{
  "n_layer": 8,
  "norm": "layernorm",
  "init_std_up": 0.0239,
  "optimizer": "soap_variant",
  "lr": 0.00473,
  "schedule": "wsd",
  "decay_fraction": 1.0,
  "dataset": "wikipedia_en"
}
Each number is 500 + 50 x the weight over its row's rms, rounded and kept within 0 to 999. Layers, rows and columns count from 0. Numbers have three digits each. The size before them is the row's rms in percent of the matrix's.

# layer 2 attention value, 320x320, rms 0.108, rows 131-171, columns 80-159
098:492523453472478561484557499531528516533524513484476515648546478591457544635487548474514494548418488505490445552458481570431438517526560556496486384465510482532513551481589523517515470566466510481564499464444530463448569632546404525512434429
105:501556450475478528499485603491447480481450414515462544513519521527484533509493524507460499528530518521537458497462596485516567515527555483512598492533447471493442559525540449529569549479483507482498566518536479438515565388416393560355527451
102:482382479488434468445383412552407458437512584480512505443484521523469510486492499418481497481448493470567428542426544513575559560508507626549531585483485499530411519550547461484440563507469542511528656561485447517498424564535534548530504614
111:501523536482461476485498516501449489553514415467492509571543584546543550525539491539511512504553483538519451488427433505478515509501461500404410486496556525454490473474434484541478513410606451445505519540521561551530492454446531486410573516
099:450533513441499510530453527416484467574491520555422547490465496489548495595520495571553485411428488488603621517479473490552536534495527608450512497425548394489526495530522515458488483562481494589520419478560504524442525549471487465499500529
108:510529461551465509448506469400458477480479510621512595462508437480465507412425568593463407583504565608542474490558541506510612522511494502538484586479480482458536376459478519452566558609461446547448526475462515557496489398386488551475534477
101:468464530516458589466579445477549496568470394525504442523570434487470519494446471497517450515497515534502529448451460466511496418488558515476556390500481588439478501456478536590538486423528411491403447457492407441538524511556563484438494413
100:452438459475435467516506557494526449474487433491428646534523513494551493498427529416553430456477563491555543500498508474459467553519552503509476632582514566441522462613496532458471516506485524480540468559495472490508425497496597496480496478
106:527495457447466523559384489542483505492471419492531553629507541506548444466507511424550526452564466468501393416535517537507386516445500442505477510427516459595536506527538463514465542540469552428345576510588448536421491462457545490474446575
102:493473484510410452532546491431544468549506520473471558515581532493518481516455513525582469465578532539442479392455437439479503461387517515451586386493485458533595450535476553506422538419456448462466465457538428524445429463494474401489388537
101:559437552415554528484512557547432543488431552476560516486546402528439549444514486519447546474499462591521455565456517460507398446591525499522564492470556514540440501537530448491539479516440425382516588497401508521544495432469467455490471537
102:542566470526556479424486524488471477493408467476483480470585498524472507452548450471498529513472525423507474539412528521529569508486577443497425466496510483594450480482516564567484450458492457565513626467444467483605612577410522526558482492
104:487541492446441481430488518566449451480518507570408647467601442467496501577525517463435474465455454540527535524488487453542597467489545534480407574421466495428505508501546530523439514477495524540515453519507508461475480502491466596505480426
103:500459453578559449447486507521545375507596436496501490501453526516481560469525593478473503523465530610481555481382485438559498499560631556477573513468610510541473553421504485483503501436522494546493491488534450444564462528577501471576575528
095:478508473586430525456525538501494513545441457496455423482583600503525526431521585566482486524551493514552393526450529584465457453416464559493447506523504546426593547529543495586489470570570466565439505598506526483525474519519482517446494567
115:546477489494352464506537578580512428510535537568531594551536549469419598561524532411566429494556517577536403476481529467527593536448497598446516423490413403467517390397545417550570602524500480501427577498496433458490493536569519509451509468
112:500599538447487656462524530522525464535557485560555546568531479432492552461629535366553505524480459429479504476458515432508521516519581433523541493471569539407534558535572406593480422567497575438459524509466458470536493480486497565431515416
101:535542511506473491481493558482523565556549573524468496506444525644443573506499474444531596525539544472468558513586468459499611527447465482517397466516469462459553512375548437522459512490431444461546536562475469450620451581508449507508447400
101:533401567533469525501537476499440459548517425533523544427406539508480491441427574472433516506529570540501499558487445453485539464513316567476512530510482513598447515514452567460462543558541461435473565352516468420523472385510475492404464423
114:488517517466446421529477534423420440545508493532464547600465550417543473576528570524574539539576457571575386564621504403546447445397554465546591375514455458533506504554451541430527569479467523574479429424458502465436440519465412464379471504
094:578569535557417580529444461548564620430456468558492515473505577562439464516402455436526542489440537462467447474425492548496592436502400502502539488494507561475481460476559496650498458473490451566417495484518472478527562441482552540515470557
106:594443458493548428421506539509526501509437552463569544370497465444501511466558505597521428474491516500426482470589460447515449496595537473504469551473477507509558500549449480521431462509511456384503545502416513539468479439472365474397482514
107:461497511457469483412602539509442509477420558531518529465427502477438575426528496381543408543417516533462482550504456402506502510537576457510554529519519554425529479522494502443636500543463456472650588463452427515573444525496525549458451502
112:425557558570523501544565545442533488399471546419496488496433553516551476486538433472495481490517483506411437540426542552485533497545487484487586617519513514511354588513469450388544492510509525501535514553475485595522528511455532457633522570
109:502462459562433587582512525523482459417518382472486513425500480525606565543524467556410463493519452576414411467546503420484508441483580507440489486379476477578559521399545509468507530518540480450505476471580423514493484441480523462386476455
106:503468513434451476548555505527422455403411605550574544472557454409513507429609494473510484443403467471499485462466455520528488516523480457520534434557537457527546494493515495642485521504491512431515491464477443451495522534475562514479445551
105:373554526468565464527433598485546537569379422455511555502606624514482514592503471494410504478479450531532475491557545490527442479450388484530543465421537516431549539541485398502398499519501467558495584553578557472542459543471593637411566475
107:506518511489567611559442478524486555458512574496573578546487587553554508387473436499475468550511550615430459524478543509490447558534395538502435495538546525494419515559558499448513440548399474483483556517482584596561447455451522484539521586
104:532483484501517462518489443444511553453354334469468477580532544470507460514523495510473434535507510497539566471570468532538537461546516592481411537518558554597397494542496460507466464405515445499554500557534447516581391437558529502498477499
105:508474526548528593523461551557450456467488534578495522423519568515533530531501530516493534452546461443613500537496554411498446531500631476441520496464491510508484514552514487509498473569507459471515480478505449445576494512523540520436536413
099:488529444453426516574492430533534491487542510462446581488360498429512492513560480464466521564506451374509476512541416451451466542518588494454509415608495453418630446504526523651507436500429531418529541540465564433560440459565439471465409500
098:457508595568585476409459511495440506508466582511510483465486566522448394411501476485450478428423511360495583474503471540515535494523495461474493528499527522457506568543393604452441463520475581489513490503514544498554533450530596543542542499
112:479571527614525484461550500516554540465416484414530556491528639524549475582471510494549521479473517469474466551454523558561559627487558426531537550462530539493439531536459480468465536508508542486536489498607557457506482456484539499523490501
107:519453444453501465557516402506459547383418507425409497540418513470426486462465472525450517450536546518517549476410483565611576500480469646467502479498563480519412507492518422466429482541481469506514524573477586508488486605399530544564488457
097:458444538450461433484441512506523451516500567516476485489534490479467450528429552405478484503594596508598486561473560530502479529495520456529552505462574521579566523508518481600555536570571524541435439389557437488435491502520513552565496501
107:479465445353466513495567483405570521574428558545499489465539511431413421446480470588487465508462536503492478490606485631492522442523513538524484597563511523438477517567502529449495441478512517625497428533498438522524489485486528499634506518
106:496534527479496474432559629521463466575576445457486495537547522557489429474522554557495604546502510491539506456507537431556467458565447480489609582480460500506487421453492527563492447539511463476540450453542463452476566444523588452453543434
104:572515535525514540493455496413565585510463434406473421604441541580510458443514551539437501401505554537456514555474533641460523580445494523497479581531452570459479426552439630530453488461570478505436558527588561531412552503388549473546517565
095:581538492451574476488477442470543565513388429584519489542476520565450541460540486502536512487449450534469515487473385545499579529453503449613540494540486507551531423511535456515515509503484463446396488550454533511471536520503459516503525530
103:495471475510549475443462540505474617523485475456502540450523537437610495541521549604576501432505507450600437485438450455458531413439534465475480400557554478446515518468425454539438433467397483550516490512512396448494463490486388515569564574
107:404511493451584459471457475452457574590530482500522514472532571425519510604523532564515614492493447511531495382498448511532545443565499459500526460517531489428542540514460463420502509517516414433489448485493493495527497508553547359491554463
# layer 2 attention output (transposed), 320x320, rms 0.094, rows 131-170, columns 80-159
100:500440549455407500516446550427499591537541435621482413486482499487478511475531560515404512415579510520548560454583542432547468468470454502496527570457417477501533477573505519585491456525570538515414487579425542403544467424464529465458498503
099:589474537476511553552450437546578576511578572550534522492555472508455463588570528545501459580430543463554633525519447487557479429495474574427525425533416524373562398469496471505479483570459437517495501443491479464553427503453535431566507514
098:577560515503522464461571527512532476535467457532433508481493418590536549455624423483489541585527555535456524487587463547560490445435477413475540394561575515383556594482490510468605357469488414538482477500438503492549575478577505542409566490
100:509552514517538508503572503556519522440408571498464450538497533439443483404495515559454533534465612445465544521445600522500535501571402535454512534520541596590446491554488535519536508556514616396504509491437489436485502496558453538609489510
095:526492472520449505459570569539570542428513486445572420513523492449489506498525538534557458489428529531490451500556471540486516493475516405480549477565446629521483481505411468506430549587494528480422462488463393569467508493546537538439538491
096:540458485515511379528476476555528570465495629538524546468468514508504350544558452500486454505442443443485561482501447478469451511476450458497490530472555605456389620513446497459485410474522522479606480565604434450497522587600479479492467523
098:526496488507551486427454499482473581497459535453512558513386443552486589477481490473459499560455498435563492501517492470480474510510579451489485566409455480496539454548576476499485532573458515533453472526474527570486541530496455570472513524
096:579533496499577477547542484458456554583473543493491466532458488480556464605590491575539494455467459563506413524491474531487494489517382556499472485489517498505627490454467441461480531489557539476477562488515480483438561476546379494539546444
097:386500494486503485451566546523515510539602469558575471483487498530434582533519526573486486548549506550493558548429544489507557420474516600526413467528486525542557513436537513540557425474548476493526422483489401400588485500488459530529484442
096:482458509477569562507462407527456531428561426502443478596495587536526506541542392525437518500505438533531524654532556614528505510532518486492486566442486527479523467441514527506450548547491528576475499546521530495568542504534453660442550485
096:505550483550462564438522545516572479470458482499522411458403501504550467504491461514578517545493440482411485541533407472544545496478581541492529412527516450529541540471546604507522533478453501489496490555446481484528472513514595514592515439
096:534434482492555505609529430474487390387550505464481566457414496452462609474531596456455475510496565532433467513583519521517501412568598564405566589475453467455540563510528520428572439553600503406534506461546463617497491500479540467480480418
102:485528499493617458484571365500536602449488478451526377448444519552525546522540465475528491542592520550447477399408491489547553502496446526554560512515529479501520526486487382491512514593437461524504492490505495458512554513529457447537540541
102:498520524420510475540483460512354459486477506451564530498489471530463465517549481433570398464492436481490481531529467506484532507463511514502501534571403492540572495530402514462551507500402548495498474476503482438489452426486449553504283600
093:605482480437600454477503514467488453495451541547532537444469523548508546427516428561532448516403547409514464520574510452464570459495573492500493529501468511584339486459535568411496511512551552509526438445575457499500492562474609449485491487
099:453572501472648548501527473416528538453496415498549459537526451437501548473542510459475533467348427526553560490479446474486429481497530422544505527519496557379530550514464528497540477510536491438504479471533503394462466548513497546550464490
099:497413590487505377536511414504428538550500492524532539451484453541519523582434570522537523457486537484531506455554394440499508474530517490440573539482332477449555429499410574474535525469472518537571546429443509556474538458485572475584470486
093:525584448483569504524484474551472414459472451489532518599526470343539540538486473462519499505355464563600459476452548516546532568478443514404556479400455559474522552533433538525465468402566528446485516513521555499456484522450550431554551625
095:547534470446526547501491509542538610544409583558489447447530449487544441602461406436451535579482451365452461476519530544501457538446567563525486575516503515442485597466528506519575476437448611582570453513484531496463505546460496475614538508
102:475463451495486570466486480431610554404542496428467380504536465573470482507532504447434469455438517520428659499482494549426542494530507511530492557462511488592577467487553407543547490458483454408467546528486449558489519553563490514591443398
094:477502478478499479524467510517581518512482479540391510450525485410477574484528495525579519549505494485478514485581467404519466446442402539520498493521501514475485554499563419457441584525553490468489420451429471414450551448520474468384453452
096:484514452474513483570544422467547455478475524456432462470535478497412474535440458431488563512486449415421494572421494534541540437434474548515479478446480564599530525481574530555625526533446481541526525475547465459610463465438555457485559427
103:524494558565447439472411473517436540440526443475525511498519567528402462482478484611550531342511425509487510485501535612518430516429490544450543452459453457572515555577456547579418460512480597592456502482446501456467552476572557514574491478
100:598503476425420471566507500586459484510494493603550504509472515558512504536511484476476581563524469517478388462601505588471405559512497445569434509475535573461608487477572439500434508530498464529532534453589471438443496504503445516447415517
101:476526531449520477448555480575536431582534512526485486470556492533484552453541467545459464515514563403512522540538479549538460460404493493539509533567431456493490526448479460527548400616383467468475495514484450535489534531522524509470541497
098:517514571426575497470372525407563475494444501402438506515528573504449480552478500537615536461528489494488454396431522486446579549450454626515501453448513454411562521516539437413442483481492565516529483480407522502502520493552466392613501503
098:599459484507494566469600473474388571502495483533381523404376406513539462464477553619526520501560492569528526423406452443413545470461525479484432464559536534560479412533556489585552555534580558483569494525469525566508504519525392431453482455
102:574518548510485455397550556470563446481522477560502461453517438469467515552416557456573522456418537458438542537583472548496463512573588455539495517407564518494525469427373527577563561482534574527526537481486439454463554615510508494483451508
099:449493573500522515479443464463454450575604553437493421492470496542504461466456544608513506551459515507495393467511573505403491448576494397494539522390484438536564608402390633480542526470550620572488529537465543577480506538450444486582453515
098:515558520493516571484501486547502514526523507497548515472542494421425574528563443503523456573514517540346578540497501411554572506484476564538560465586472441468547474519473590445631557495413520512436591511532432451448472528486414401508480414
097:551502524472491467561480553448495495527536491536545530524514484582467553470428583550480535511546514442524408436387456503470605502472476535494451493498491498562393582538533432407529429533469521483490523458436512489524531549457534557606497466
094:541553446521435535510490481513481475511547539515554587498534447509484496559567513506600535570520477507525474491452545543544584464523479546501604394552575519420458432426562311531494484485491473554498501561408529542446439473493421463472470520
103:455399529509478479622514509550531446485496490485506487493558488498435470487501519540505458556560515498529554480565544450549534435465496449443506524560484519386483513451498512519537550543507538561486478499419451499444570536495495510560472542
102:347553498519519501568484520478491506528473526625461470493528483639515515477547448506540486634496478476567482488444520492548442445435526439612527540451495605466571456460506544559562506575500597464503470480524482398526501493546551445557485494
096:549583466392540449468559548575484507454466488504468566443579469506544465446585574532635528439483545503476503485455498523613502467501515607501544533603450568479545539536499447455487554469495430550547545464422554496537459502483429493477465501
100:432573476495524501493442513519472530527497536485536536504469526526591445524575541471540492471545538540494526434497474529447491543522402470523536446493585482432546557397422545430463563509488465539455455503485517514441456554501563437436518424
100:525417498557508564503503461485552559505493584590457525446492520483462474462495429554504434490386479553391495521527433490434547528544504505525435611545506521507471490548526549438513501544548546533506534503419518508591509497496525413523534547
099:501519493432444474536513506503437476526502521538454477461480519508418505442454541468541523594494523549639428397504546458532548485571440482517484480537559497562414545485457408485419493432499532486507466511427523555560411569495477484477568390
094:484389601491519606449524492486481529554575492504446472456517495439447555536436548507493538563551559491569475514579608498389571449516515472460515521505413513375500516567470549475444564508522491560479492398618549440532467444556557493452530493
098:529509477513500522504523520465499473462491457477465432588464414509351530485544492494482406515431528536448532529562519540652565523499477392481496530381489524503499482591513505504545517513542597525462478519489578466558525508506479469502396505